{"n_layer": 14, "d_model": 192, "n_head": 6, "n_kv_head": 6, "head_dim": 32, "d_mlp": 768, "vocab_size": 2048, "activation": "gelu", "norm": "layernorm", "norm_place": "pre", "norm_eps": 1e-05, "positions": "rope", "rope_base": 500000.0, "rope_fraction": 0.25, "qk_norm": false, "attn_scale": 0.177, "bias": "all", "tie_embeddings": true, "parallel_block": true, "init": "normal", "init_std_qkv": 0.0347, "init_std_o": 0.00655, "init_std_up": 0.0347, "init_std_down": 0.00328, "init_out_by_depth": true, "optimizer": "soap_variant", "lr": 0.00381, "lr_mult_up": 0.977, "beta1": 0.95, "beta2": 0.95, "lr_head": 0.00534, "grad_clip": 1.0, "warmup_steps": 200, "schedule": "wsd", "decay_fraction": 0.605, "decay_shape": "linear", "final_lr_fraction": 0.1, "batch_tokens": [16384, 32768, 65536, 131072], "seq_len": 128, "doc_mask": true, "train_tokens": 184800000, "steps": 3074, "dataset": "wikipedia_en"}
Each number is 200 + 30 x the weight over the matrix's rms, rounded and kept within 0 to 999. Layers, rows and columns count from 0.

# up: layer 3 MLP up, 768x192, rms 0.117, rows 115-150, columns 0-95
# down: layer 3 MLP down (transposed), 768x192, rms 0.117, rows 115-150, columns 0-95
up115,218,197,211,193,212,243,232,259,158,195,198,239,186,169,183,151,174,173,239,178,172,193,237,173,209,204,191,200,200,185,168,223,186,216,206,156,154,193,214,173,198,208,216,200,194,267,151,253,180,179,193,239,174,269,204,194,161,185,262,191,183,188,153,201,216,157,195,215,233,186,189,150,236,215,183,196,214,203,196,215,196,196,201,207,212,208,182,221,193,215,109,163,156,246,218,176
down115,154,227,229,148,217,233,235,186,244,209,217,146,225,207,266,241,243,232,196,179,207,246,184,195,199,254,232,175,175,216,219,205,206,190,228,159,258,210,138,180,207,207,222,234,218,173,261,187,240,199,231,192,168,195,182,201,193,173,198,182,223,161,208,187,232,214,244,148,182,179,171,253,213,242,232,212,234,232,169,182,211,176,177,223,175,196,242,197,166,179,209,230,183,182,196,196
up116,209,200,268,205,195,185,197,240,223,196,188,150,154,164,200,187,248,202,188,230,200,197,234,185,259,234,233,172,187,222,162,223,186,147,222,198,151,189,213,172,172,202,262,189,189,284,192,238,194,142,207,218,144,167,222,209,199,181,169,255,238,194,218,222,221,196,156,230,180,159,151,189,213,210,150,240,196,162,272,165,206,198,200,204,210,180,144,136,172,183,214,191,212,273,221,196
down116,203,189,216,175,167,218,186,199,162,182,182,218,194,222,210,111,207,169,192,159,181,222,227,218,211,194,224,220,180,176,243,187,230,170,214,194,186,250,128,221,167,229,185,144,200,190,138,213,187,224,233,170,222,193,220,202,220,208,190,206,182,171,214,229,199,171,131,154,275,233,187,240,260,187,266,223,228,214,194,157,188,220,161,185,164,192,207,226,225,193,217,197,207,216,173,172
up117,200,162,206,197,215,205,205,217,198,211,258,148,209,149,202,116,188,222,140,227,224,192,235,205,204,215,232,174,189,203,146,257,160,185,215,210,205,188,172,256,222,221,167,223,205,206,232,216,197,190,231,219,189,258,207,196,198,211,205,219,195,231,210,206,186,191,245,263,134,195,200,189,221,197,165,152,205,198,198,181,215,195,199,222,154,192,173,249,265,275,197,198,141,176,155,220
down117,160,190,178,149,223,182,196,191,189,159,207,234,161,235,200,177,221,165,233,192,206,175,195,232,206,226,236,272,211,196,238,216,283,216,189,165,209,194,231,199,198,189,205,138,183,196,250,249,132,233,216,170,197,184,215,279,196,175,187,219,201,197,238,194,237,204,229,172,229,213,209,199,167,181,177,173,246,196,259,224,216,211,148,123,204,159,213,157,225,189,229,205,194,213,247,272
up118,188,220,218,197,225,166,188,179,262,174,184,208,184,191,206,220,191,213,216,239,185,202,238,206,234,172,195,233,182,234,219,197,157,217,213,163,234,133,197,187,215,218,176,212,241,203,221,208,186,170,123,221,264,252,259,228,181,230,210,229,166,174,216,217,200,235,193,179,226,216,180,225,200,166,220,158,192,233,180,232,221,168,194,226,209,228,171,250,209,219,190,195,167,179,237,193
down118,226,164,234,154,213,182,240,191,200,203,232,145,183,194,189,186,194,161,181,223,217,187,231,249,250,252,210,191,144,177,223,206,232,194,222,145,197,213,171,176,210,189,174,208,197,214,94,171,155,153,153,242,254,211,212,218,222,168,227,251,202,143,189,161,216,180,179,191,204,206,215,201,222,121,251,191,188,210,225,154,251,187,146,189,199,216,188,235,257,160,196,203,209,163,214,171
up119,193,224,241,175,204,182,145,140,239,206,239,192,211,174,214,211,166,233,190,202,202,196,208,258,182,203,169,240,199,221,205,177,173,172,235,184,226,209,226,155,171,223,204,218,257,243,231,183,213,153,237,234,245,229,181,188,139,163,181,255,216,208,191,183,221,215,154,186,197,223,204,270,161,212,206,169,193,141,242,235,155,195,167,212,238,235,212,208,207,194,211,201,261,190,203,197
down119,230,177,170,194,187,218,172,204,215,176,219,220,218,210,213,187,194,168,155,168,257,239,184,166,200,187,142,276,231,174,268,224,197,200,204,118,219,221,198,211,257,149,193,208,223,180,236,197,172,179,194,223,162,188,175,134,239,224,209,220,161,222,238,183,188,208,194,200,257,226,223,210,209,152,191,212,169,230,223,157,221,211,180,228,219,224,244,193,232,208,192,185,219,227,188,229
up120,198,161,173,190,171,194,200,198,257,171,182,135,190,141,173,189,195,156,139,222,194,189,214,198,212,181,190,153,174,195,232,245,196,179,232,224,169,214,201,234,203,197,234,133,231,156,193,169,225,160,216,157,225,181,167,207,187,189,167,172,190,189,221,190,210,186,217,227,183,165,225,242,195,191,186,200,249,169,172,260,201,204,201,147,171,197,222,210,195,190,219,170,179,162,188,175
down120,210,243,168,175,227,215,221,176,198,283,172,216,214,215,166,239,199,202,247,194,168,156,142,200,216,182,215,262,194,212,173,202,240,203,231,190,232,194,170,166,192,161,193,199,208,234,205,196,163,201,181,176,255,196,209,179,199,186,231,213,154,155,162,238,183,227,184,169,176,229,134,155,182,202,170,174,161,216,198,210,209,177,214,229,236,209,209,214,162,184,201,176,203,199,196,210
up121,226,218,175,223,255,206,169,182,116,202,244,239,264,192,219,194,197,219,177,198,116,206,197,227,195,125,205,243,158,214,207,203,183,194,179,204,197,190,215,190,217,220,199,162,185,268,189,178,224,194,161,210,196,206,243,207,182,184,232,184,212,176,151,183,182,211,108,162,193,237,185,200,159,215,178,190,213,243,198,213,225,186,209,251,224,218,182,158,203,245,174,154,187,279,207,175
down121,244,175,196,214,166,169,262,208,253,179,198,261,210,211,174,208,187,147,254,217,230,161,146,180,200,186,180,166,239,193,197,190,216,166,208,240,191,202,212,184,243,190,149,218,152,177,267,197,226,234,185,199,201,186,221,233,166,194,173,229,201,175,223,233,225,280,162,209,217,164,184,186,212,193,217,226,206,167,187,245,159,213,166,192,189,195,276,199,231,203,224,218,223,176,212,235
up122,224,264,202,214,209,194,204,157,189,172,166,206,245,233,203,210,212,180,222,252,200,267,186,236,229,198,161,204,215,204,217,200,196,195,204,200,226,191,181,161,172,162,151,182,257,208,198,207,195,176,212,154,179,180,203,163,225,224,190,181,192,218,248,163,229,188,162,215,183,169,168,180,196,204,218,220,229,175,216,203,214,171,209,202,236,185,227,207,208,188,203,135,238,207,204,188
down122,215,206,192,229,181,229,166,238,161,192,170,153,147,216,162,180,234,226,173,236,192,215,213,211,177,260,192,246,183,207,234,284,199,206,238,238,164,221,232,176,221,170,222,193,159,210,162,239,208,207,220,168,204,228,254,198,183,244,227,211,200,157,120,190,172,165,215,162,269,222,197,188,202,198,219,171,230,233,193,199,250,193,162,194,177,194,157,221,247,203,196,265,234,189,208,186
up123,165,186,205,224,198,251,179,184,165,241,206,195,217,237,213,177,186,168,273,191,196,207,181,190,155,139,190,196,181,239,219,189,246,204,212,220,174,227,241,237,218,167,228,226,177,224,188,224,205,188,181,186,229,193,193,232,208,197,173,218,200,215,163,179,180,219,155,225,248,175,161,230,227,225,249,192,180,170,169,201,221,201,227,206,160,234,182,198,191,193,186,214,206,206,178,246
down123,184,232,227,195,223,249,201,197,186,159,233,213,176,163,186,259,187,248,167,162,229,211,209,219,186,171,221,187,153,206,174,226,199,212,201,230,223,222,207,178,173,199,206,235,176,243,216,265,234,230,210,245,203,191,222,252,204,232,250,242,186,226,201,214,230,186,192,166,243,193,199,226,220,169,224,218,228,258,192,169,182,242,194,177,244,202,205,165,208,204,186,203,175,189,156,170
up124,193,203,245,178,178,206,186,198,209,213,217,186,130,210,181,120,249,226,196,225,183,229,217,234,216,199,208,207,237,217,203,146,195,242,221,200,125,143,222,164,232,213,191,250,227,210,223,174,172,177,203,253,173,238,194,175,184,199,150,189,216,143,222,161,172,216,190,274,188,216,168,201,178,206,204,203,204,204,157,184,134,194,182,231,233,179,232,251,211,272,224,193,147,169,203,220
down124,222,218,204,214,220,212,186,241,190,164,165,190,184,261,213,203,188,200,206,161,262,156,207,188,251,250,211,218,169,234,182,177,209,180,199,226,243,178,240,274,137,209,210,165,184,213,157,224,207,240,197,233,186,217,179,219,175,192,180,252,171,269,178,178,149,170,211,224,208,192,186,159,230,200,176,203,211,168,226,240,226,196,198,199,201,200,207,166,212,186,257,207,188,194,223,186
up125,185,168,195,197,152,147,202,169,154,214,181,190,149,250,230,204,217,192,212,230,225,224,211,235,157,184,235,176,174,207,185,169,209,214,223,230,211,154,175,217,213,179,188,190,156,128,212,153,217,232,209,215,222,155,212,240,208,223,217,192,219,197,170,180,141,124,263,151,151,227,178,226,196,188,182,222,197,195,212,153,207,181,182,196,170,167,208,224,177,169,209,211,204,203,164,195
down125,237,215,177,205,230,195,199,181,240,195,206,204,183,204,228,192,202,155,191,174,177,181,182,178,144,192,175,199,261,222,202,226,166,184,225,206,259,219,203,195,249,218,195,199,178,211,198,204,204,176,158,194,202,177,163,178,189,191,215,236,223,177,226,161,187,252,223,232,237,213,174,204,154,209,134,173,157,199,181,238,205,201,202,204,235,236,246,197,244,151,181,164,222,203,181,227
up126,178,238,182,194,165,203,178,157,188,156,243,225,199,211,215,191,210,155,183,199,202,207,226,184,159,217,193,188,136,274,157,235,184,173,165,175,229,146,242,226,244,194,250,183,241,195,197,196,209,193,224,222,210,138,214,201,163,183,218,212,220,193,210,205,179,220,194,230,191,164,202,195,228,223,235,172,190,200,196,230,180,220,256,174,224,219,198,145,181,249,234,221,195,179,177,258
down126,165,175,193,209,210,193,177,199,213,223,157,221,189,224,211,216,199,182,224,202,194,195,201,258,133,151,212,203,223,208,210,201,177,269,234,218,155,195,215,194,185,188,196,221,172,233,209,156,173,203,226,229,194,174,165,212,189,265,198,173,192,189,214,176,206,262,226,267,182,192,173,174,126,189,183,188,231,203,240,204,220,155,171,259,187,188,188,183,190,185,198,177,206,159,206,170
up127,177,154,225,222,210,211,191,221,207,208,184,213,184,213,211,262,164,182,170,197,176,245,189,191,203,173,247,216,169,188,205,161,176,201,228,184,250,200,211,213,156,207,174,172,212,174,272,174,222,171,161,227,174,245,243,178,177,186,171,194,194,167,254,241,200,220,190,183,170,232,167,157,209,219,175,241,198,157,180,186,189,200,153,183,269,187,218,184,201,243,146,205,160,204,205,172
down127,150,244,191,200,178,211,198,203,210,182,196,179,169,203,208,209,248,206,220,176,208,236,229,171,193,190,227,174,210,206,206,251,228,149,222,127,186,176,211,201,181,192,156,259,214,220,207,236,221,150,192,193,206,232,255,145,189,214,192,208,181,192,184,223,221,173,168,272,197,211,194,196,169,175,201,215,205,259,190,230,182,202,204,207,174,149,171,209,201,230,226,152,218,223,194,259
up128,227,198,155,216,296,188,204,207,179,180,219,200,208,220,193,209,180,242,222,175,208,237,177,272,194,198,222,225,196,133,251,143,200,214,215,167,167,183,186,167,211,239,226,207,179,202,187,201,197,149,203,234,146,210,164,184,171,250,186,157,174,171,242,247,213,198,177,226,222,229,164,206,175,212,126,218,169,151,195,140,234,217,189,219,125,247,204,204,195,167,249,237,178,164,174,180
down128,217,236,234,206,193,228,191,217,208,185,199,257,198,200,204,227,170,188,149,192,183,192,194,240,244,245,225,181,194,187,234,202,187,181,231,152,199,239,159,199,213,147,181,134,217,205,166,114,224,131,226,212,258,253,257,159,215,198,232,212,248,197,177,256,211,212,143,213,213,179,203,175,179,180,192,201,172,223,249,146,227,196,215,211,141,194,221,211,226,165,194,109,172,180,196,184
up129,210,232,189,199,218,196,240,187,193,226,165,137,175,238,194,244,178,188,216,204,202,176,167,197,243,173,143,255,194,196,248,165,201,216,216,175,197,214,192,220,204,238,202,160,210,176,183,185,229,216,184,196,158,176,232,230,230,187,213,193,204,220,220,194,238,216,242,236,192,210,185,180,143,190,243,277,236,159,245,207,183,217,200,145,192,227,175,211,198,185,209,240,169,199,238,196
down129,204,216,190,139,156,218,137,161,206,212,220,171,200,224,163,208,168,216,179,214,185,179,248,236,244,188,116,205,237,260,205,190,210,217,231,181,216,220,178,183,237,237,206,191,153,206,205,210,192,246,216,248,143,173,198,241,181,158,213,247,234,189,220,173,170,247,202,187,168,204,198,219,220,224,201,267,188,201,232,169,155,161,226,206,235,194,188,263,208,252,230,217,145,194,189,202
up130,153,171,161,210,224,254,260,229,197,232,196,220,213,167,222,225,226,198,219,249,172,173,193,246,168,217,201,173,143,204,156,220,216,252,248,169,168,188,223,240,177,226,210,256,239,253,204,178,201,163,152,223,185,269,204,170,205,192,182,195,187,176,169,205,213,168,191,169,201,173,222,214,191,243,220,246,155,195,208,213,209,203,143,180,209,181,191,193,155,179,211,257,209,211,245,193
down130,205,178,232,166,240,197,262,185,255,234,185,191,222,205,232,238,241,177,189,171,192,188,180,208,141,206,121,249,188,212,181,211,204,223,187,163,223,197,232,165,182,217,223,278,176,184,213,181,199,241,256,206,216,254,219,176,195,190,220,207,241,176,234,174,209,215,202,266,214,160,176,151,259,224,143,237,272,161,231,186,209,212,155,189,225,196,159,164,180,239,189,269,193,214,193,150
up131,224,202,169,169,174,219,216,170,234,187,139,203,183,193,224,213,226,210,178,200,182,151,267,194,232,191,170,196,206,264,238,183,215,154,241,218,230,189,223,294,136,223,234,239,173,192,245,187,181,182,241,194,233,144,217,180,167,223,219,201,230,169,213,227,196,205,165,153,227,191,168,232,215,187,203,258,155,187,198,200,200,265,189,231,221,209,255,222,163,204,182,151,154,204,194,185
down131,204,201,248,180,234,165,196,259,197,213,212,181,207,202,232,152,206,218,205,222,205,207,214,241,259,182,179,215,190,187,147,164,229,197,193,172,194,213,177,151,217,236,248,220,214,212,201,147,186,170,209,188,198,179,211,196,224,202,187,232,183,233,191,220,225,199,219,258,226,200,168,153,279,243,191,196,186,172,212,184,237,218,174,193,188,200,179,228,217,194,191,205,199,180,243,210
up132,237,219,211,206,254,159,258,243,207,208,203,251,180,216,187,205,175,160,142,149,189,190,188,167,189,185,219,246,241,197,194,208,163,200,212,164,158,185,236,189,253,156,226,115,244,215,208,188,221,169,226,175,155,175,240,193,248,176,247,217,171,184,173,191,179,185,152,187,180,182,185,141,185,181,209,220,244,234,184,223,199,206,173,160,177,183,219,187,238,226,242,199,250,194,154,175
down132,196,105,123,195,173,204,164,142,197,208,208,182,198,256,237,225,195,259,154,180,224,150,237,199,219,179,208,174,183,185,219,224,229,191,231,191,226,188,179,253,228,182,212,192,196,186,214,294,233,232,219,177,175,233,209,192,162,173,157,236,210,246,157,213,229,189,213,193,163,253,206,250,194,211,171,252,225,251,146,222,162,232,196,202,182,186,154,157,191,161,126,199,172,248,248,213
up133,219,223,181,271,226,146,231,186,194,231,220,157,240,194,169,242,220,223,141,206,192,190,166,213,176,190,186,218,214,174,223,250,226,223,280,203,192,219,224,194,152,232,219,173,216,147,230,206,137,228,185,196,223,190,229,199,180,192,187,168,244,123,206,248,224,190,171,206,190,232,166,187,211,210,182,211,188,207,195,172,203,144,166,246,218,254,230,153,181,189,187,201,220,221,178,214
down133,207,235,237,201,200,223,154,207,252,175,203,175,201,191,173,221,184,172,174,182,195,192,163,196,217,199,212,168,174,241,232,177,180,245,192,216,221,200,185,214,221,150,198,200,146,204,127,195,272,199,226,202,237,197,186,194,233,227,161,131,205,222,152,195,185,229,243,181,181,210,226,169,200,240,223,249,212,187,235,193,166,205,176,235,214,196,217,215,211,199,212,188,201,150,192,220
up134,215,192,223,184,207,230,164,224,183,200,179,199,181,173,202,178,222,163,204,190,225,207,271,200,185,230,203,130,231,184,160,223,186,219,161,192,182,217,204,213,201,214,153,147,209,201,166,215,215,182,212,130,171,227,193,172,181,168,157,230,218,181,212,221,198,165,208,207,203,179,193,196,173,186,216,237,203,239,123,201,159,199,245,175,168,224,199,227,201,201,207,193,238,262,246,180
down134,237,176,185,208,228,226,195,195,204,176,177,179,172,163,200,197,182,227,181,220,165,222,186,212,243,195,183,174,193,250,204,241,176,160,215,177,211,193,207,229,231,156,175,159,202,222,225,131,221,176,164,252,207,177,201,218,252,223,145,194,220,237,166,150,210,159,235,251,185,189,213,212,175,181,197,184,188,228,235,188,254,242,149,181,205,232,156,189,224,156,145,208,135,174,180,146
up135,302,182,189,189,166,168,170,191,176,178,152,210,200,184,224,160,208,149,159,195,187,168,207,192,161,190,182,184,230,231,203,186,245,238,189,179,163,225,294,178,171,194,196,245,159,213,222,238,198,223,220,229,222,161,156,211,191,203,215,186,239,161,213,239,204,213,135,226,214,211,194,166,217,168,180,181,223,212,203,197,247,214,187,197,184,186,206,156,193,249,185,168,150,175,228,235
down135,176,206,192,178,203,187,178,158,190,219,211,260,168,240,228,203,206,200,221,183,248,172,171,193,197,204,236,224,200,232,185,212,189,219,222,172,224,172,201,207,206,197,129,153,173,178,212,170,215,189,185,153,211,204,239,173,181,190,158,195,201,192,167,159,154,223,200,190,236,182,232,242,214,198,225,179,186,189,210,197,216,154,161,227,180,209,182,237,184,193,222,200,192,209,171,181
up136,215,273,230,197,273,185,187,181,167,155,211,275,196,195,198,194,208,227,153,212,190,177,212,143,121,231,162,186,201,163,179,204,213,204,123,175,201,205,205,203,232,187,263,176,236,176,274,225,191,181,212,145,203,236,234,258,208,172,190,153,216,182,211,220,148,230,222,236,228,223,226,150,206,231,216,216,180,188,218,178,188,229,188,226,215,224,129,175,202,168,166,216,199,211,186,195
down136,205,135,178,240,237,208,191,186,139,189,170,219,228,204,171,204,173,204,183,167,188,236,221,247,255,204,219,197,172,219,183,204,219,218,205,202,160,253,198,202,128,157,221,210,166,186,220,212,199,157,187,215,227,210,200,240,178,190,199,261,211,216,168,210,243,224,187,175,189,180,195,239,205,180,163,222,243,118,209,176,197,179,168,169,161,217,214,160,198,174,170,142,246,179,189,241
up137,192,224,170,184,195,163,184,225,210,223,201,163,222,199,203,214,153,245,157,174,165,185,189,262,254,210,195,139,184,150,213,211,176,220,119,196,200,173,218,187,224,201,199,241,261,221,148,220,276,170,222,222,203,207,178,258,166,150,148,202,152,207,180,216,140,241,210,152,259,203,240,237,181,185,205,192,232,218,220,213,186,222,195,198,172,192,206,228,207,137,206,277,181,215,182,231
down137,204,227,177,169,219,193,186,241,215,202,211,179,190,259,209,227,242,170,218,191,200,204,218,173,194,213,206,207,222,200,193,194,185,162,196,164,205,156,223,215,193,216,196,148,193,213,184,164,195,215,225,189,209,218,192,166,224,232,226,218,188,228,218,248,197,162,182,216,151,202,245,188,199,142,171,183,188,139,202,174,253,156,209,224,238,215,192,187,186,213,217,193,239,184,227,185
up138,206,196,196,184,222,216,217,228,199,206,181,196,176,217,195,151,238,214,207,213,206,253,238,226,217,204,255,233,192,165,223,187,209,190,207,192,195,203,181,181,210,216,233,164,157,234,185,165,192,195,176,198,204,238,244,191,211,164,195,212,193,227,157,252,192,151,237,264,184,179,159,216,194,245,179,173,205,139,167,184,174,175,180,188,209,206,147,202,200,213,194,223,201,230,246,231
down138,210,192,199,193,247,193,168,227,179,150,105,224,244,221,177,177,175,204,188,157,202,208,193,176,202,156,193,169,217,242,244,204,211,238,200,223,164,216,192,179,159,172,213,231,230,178,211,216,198,197,292,252,191,226,181,187,129,227,165,196,233,195,150,183,254,235,141,232,227,173,189,201,213,138,182,166,184,206,212,186,201,161,202,191,174,204,154,169,285,201,196,241,165,207,169,152
up139,221,177,175,237,185,243,200,200,183,171,171,180,233,187,186,208,222,159,219,225,178,263,190,153,203,217,192,218,200,187,184,179,193,140,172,145,157,205,227,197,171,229,210,226,229,211,189,165,162,290,184,221,166,158,191,183,176,190,191,264,149,198,213,190,224,210,220,205,233,212,174,173,184,196,235,216,132,241,210,193,218,172,272,247,213,195,213,235,201,166,215,207,196,166,156,125
down139,206,171,207,178,169,208,222,208,168,206,232,227,175,197,231,204,175,167,214,196,211,220,186,223,169,229,249,211,228,239,185,208,129,192,179,162,224,178,236,196,243,232,216,247,155,184,192,222,153,218,195,196,171,197,249,238,231,205,238,214,181,201,211,199,259,209,149,192,231,228,155,166,143,174,214,199,215,199,200,171,200,196,235,193,161,211,202,212,235,189,189,226,169,247,180,171
up140,227,193,166,198,140,171,230,228,273,211,179,213,211,184,213,194,193,241,202,200,201,208,203,172,169,136,252,174,185,199,131,239,201,197,202,158,183,201,176,206,225,183,204,173,187,104,222,157,168,278,257,241,164,265,260,233,169,235,233,207,202,203,189,207,213,185,192,162,203,244,196,158,214,204,180,234,220,209,177,227,204,141,165,216,235,217,217,223,169,170,186,238,203,154,160,175
down140,211,204,218,184,163,189,148,177,199,241,184,193,182,231,161,227,156,203,218,187,267,215,182,166,204,227,226,163,193,225,199,189,182,211,235,185,228,157,255,202,204,188,140,144,189,224,159,241,224,177,185,207,238,191,132,180,177,193,172,204,175,167,186,220,181,193,206,163,233,164,204,226,171,241,186,207,221,233,221,202,175,174,202,220,187,241,190,207,221,191,215,175,248,200,201,243
up141,217,181,200,142,203,222,205,185,239,232,203,172,191,197,173,158,211,163,176,194,182,235,122,248,145,146,246,206,183,229,230,198,212,167,209,213,234,143,249,238,143,168,162,275,247,272,184,225,186,207,213,218,239,233,203,209,174,114,171,194,138,192,217,205,171,190,198,210,202,199,184,205,191,223,222,200,185,239,212,219,266,171,217,227,118,234,247,226,163,207,191,183,171,247,218,203
down141,171,126,184,254,211,213,182,225,231,194,159,183,218,240,188,182,196,207,205,232,224,223,160,196,229,216,192,226,221,190,170,197,210,279,198,189,196,186,164,237,220,199,218,152,133,190,167,219,221,170,196,236,232,154,155,217,218,193,210,143,160,258,172,193,200,186,180,187,185,189,242,214,197,217,264,256,170,185,171,162,241,218,125,187,212,197,174,176,264,150,158,203,211,222,238,164
up142,191,220,208,192,278,205,161,178,160,174,179,205,234,264,156,200,167,235,231,217,184,174,183,261,190,169,166,232,208,188,191,251,147,198,202,193,218,187,195,189,233,239,209,216,157,199,202,259,183,215,248,150,153,205,204,196,153,206,224,233,191,161,233,158,201,167,199,181,152,246,190,188,240,176,173,145,188,211,180,223,199,235,254,186,213,194,192,143,181,191,259,202,208,271,224,222
down142,186,176,188,235,121,156,223,209,213,258,253,203,166,207,112,207,193,185,199,193,167,207,185,211,181,222,208,229,251,193,172,248,187,133,208,206,180,200,159,212,157,185,160,208,158,192,163,174,253,210,195,179,186,196,191,209,148,175,161,206,225,177,231,227,209,183,153,190,229,143,222,214,245,217,176,215,234,129,147,230,165,187,221,144,198,230,208,224,241,184,150,160,146,212,221,197
up143,248,180,253,211,109,182,250,178,196,212,178,250,152,217,205,168,207,195,198,217,155,180,230,213,170,174,208,206,140,148,176,237,174,224,296,205,221,197,235,239,202,156,182,218,239,213,225,203,187,150,202,223,146,242,188,230,183,244,204,179,189,178,201,201,223,199,210,192,198,200,207,194,160,160,117,203,201,169,153,198,154,209,157,208,183,243,186,169,191,244,172,200,149,217,222,211
down143,211,271,176,208,156,183,234,205,166,183,175,208,192,199,170,167,215,179,206,179,195,148,200,206,189,190,189,147,232,222,153,145,195,215,125,249,176,217,225,187,224,205,234,171,182,176,154,213,196,204,152,186,193,208,183,233,202,185,239,165,218,226,219,197,171,202,161,174,210,192,217,237,185,152,187,206,242,182,221,197,229,192,181,198,186,234,184,200,200,188,176,156,238,197,242,209
up144,185,163,262,198,200,204,180,215,200,179,263,231,221,220,208,215,164,200,171,196,191,212,261,230,204,186,200,162,179,199,195,205,214,227,255,196,217,132,241,199,175,179,184,222,224,271,229,234,160,223,197,208,182,194,193,218,141,158,116,201,235,214,261,178,196,197,171,211,202,237,235,220,151,200,210,206,163,195,215,182,234,203,193,211,210,218,185,227,190,211,209,222,249,151,178,266
down144,212,187,219,238,218,208,203,265,156,190,159,196,216,195,206,194,188,227,164,210,151,160,221,193,264,164,166,220,208,241,253,202,185,237,185,213,206,209,150,164,189,140,238,205,240,130,152,188,206,174,238,254,201,202,194,173,248,194,199,155,165,204,160,237,208,181,167,184,195,249,238,205,232,155,185,207,166,188,164,149,234,213,227,196,219,233,148,189,185,178,204,176,161,249,258,186
up145,223,187,203,201,170,145,202,196,215,196,216,171,191,185,251,220,212,243,164,224,181,243,185,163,246,197,237,149,235,248,153,230,246,267,197,224,188,171,232,156,202,170,186,223,246,172,275,199,177,169,200,240,218,219,164,218,186,215,223,209,251,226,220,165,214,224,166,259,190,207,229,211,174,224,213,235,205,216,176,188,212,254,231,270,172,183,189,176,173,167,168,233,165,142,143,234
down145,210,218,175,163,192,148,157,219,233,225,159,214,222,230,211,173,234,202,229,211,199,219,268,160,126,153,215,165,168,282,165,197,240,209,193,253,242,217,183,237,215,206,199,198,204,212,245,213,181,195,209,160,189,201,209,150,236,142,171,214,206,224,196,154,182,200,190,193,230,171,156,178,215,219,216,159,174,193,157,242,203,210,213,249,215,159,199,202,184,247,232,172,178,258,177,250
up146,191,131,227,228,175,259,182,197,177,214,206,218,246,142,189,177,151,209,212,192,211,201,210,186,170,223,182,233,209,217,159,162,184,142,212,216,216,190,203,160,187,178,176,193,242,196,177,209,160,212,234,223,138,193,181,210,219,210,179,210,195,180,290,197,189,169,224,163,195,181,202,185,175,251,193,143,221,209,258,169,217,233,194,178,228,207,212,175,194,265,149,198,240,207,164,220
down146,193,212,190,161,205,199,193,223,214,141,185,156,202,256,207,227,231,208,196,246,213,209,214,211,230,202,216,224,188,198,207,248,197,202,215,181,238,261,214,202,171,211,238,187,161,215,180,229,250,150,209,174,240,200,198,178,195,193,149,235,209,228,210,228,213,198,144,208,233,227,213,204,287,148,222,232,188,204,189,183,171,152,156,181,187,186,193,215,150,163,253,224,171,209,186,244
up147,178,136,167,177,214,199,217,215,214,175,181,188,190,199,201,222,222,188,215,193,218,268,131,194,244,201,237,218,206,198,202,227,186,219,235,145,205,230,191,242,212,182,223,208,198,233,185,195,168,167,214,167,197,196,197,218,171,183,223,248,175,238,171,252,186,198,217,210,215,176,161,221,205,200,198,178,204,196,180,183,233,222,265,202,227,204,201,174,225,241,214,190,209,245,186,135
down147,202,263,202,188,204,187,182,198,240,170,213,208,164,192,196,164,141,235,181,256,201,191,126,157,218,211,208,222,193,185,194,162,197,222,219,178,272,223,241,193,173,245,246,220,213,143,218,230,250,191,178,202,224,210,194,245,205,242,134,174,145,166,197,219,241,190,192,255,171,126,235,247,208,242,241,177,184,182,224,174,201,220,136,221,230,211,234,202,123,192,224,202,162,205,194,253
up148,220,203,170,213,149,194,207,195,215,233,195,159,180,257,170,230,202,261,206,247,187,180,139,241,237,180,222,212,198,136,207,139,196,218,242,244,263,226,186,241,200,177,150,200,229,169,230,202,143,241,219,226,139,221,177,211,209,237,228,136,210,199,208,240,124,192,189,259,160,167,158,152,206,217,141,225,168,211,172,200,142,186,128,204,171,175,188,229,223,232,198,235,167,208,248,202
down148,156,196,197,218,160,235,184,217,179,224,206,233,197,143,228,236,212,163,214,171,247,263,229,150,190,240,170,213,200,207,208,230,235,162,234,215,176,208,238,175,226,211,197,195,163,216,186,228,176,197,119,183,224,235,216,149,176,144,134,171,193,232,189,167,249,192,192,207,196,255,277,170,156,205,224,255,241,175,173,253,226,167,207,233,217,253,187,209,229,228,172,140,265,152,198,187
up149,153,164,207,200,163,204,186,121,224,192,240,195,189,210,177,135,176,207,216,159,227,205,243,197,219,209,175,201,127,171,186,242,218,159,200,186,235,176,171,254,209,199,252,183,203,219,250,149,141,211,219,211,166,161,188,189,243,151,175,220,186,116,200,228,152,170,237,164,211,171,195,223,243,249,191,179,185,170,203,128,172,219,256,219,208,220,176,136,164,236,223,186,202,232,191,198
down149,185,144,159,148,217,176,125,193,173,202,197,183,188,155,189,191,213,151,150,178,219,216,196,230,193,200,210,222,156,223,220,205,173,263,205,197,219,203,227,276,152,137,168,165,164,176,201,203,177,250,215,178,213,191,229,159,197,148,263,255,182,219,207,201,193,176,162,183,209,207,213,151,211,199,171,207,205,167,169,223,224,171,210,166,134,220,155,185,226,230,262,196,176,179,236,117
up150,146,173,261,200,231,144,218,236,200,210,148,247,206,224,179,279,212,247,207,199,204,211,220,215,236,210,220,240,168,189,219,179,195,190,223,175,227,227,180,182,227,191,170,169,123,198,226,141,186,194,210,230,162,186,223,209,211,217,195,236,188,192,208,192,214,214,187,170,209,187,226,160,187,206,190,243,202,184,256,152,172,146,206,155,235,214,203,170,271,224,195,233,153,189,173,243
down150,180,164,178,206,244,248,166,196,248,187,192,209,212,193,254,157,192,180,248,174,224,168,162,219,216,185,212,179,175,219,272,194,228,201,196,217,125,200,253,178,172,179,185,186,213,252,189,208,156,237,254,231,182,212,138,180,187,212,223,190,220,178,175,243,141,203,169,189,236,234,238,197,228,232,250,190,223,129,192,223,229,269,136,177,218,247,219,173,181,285,223,175,238,218,218,154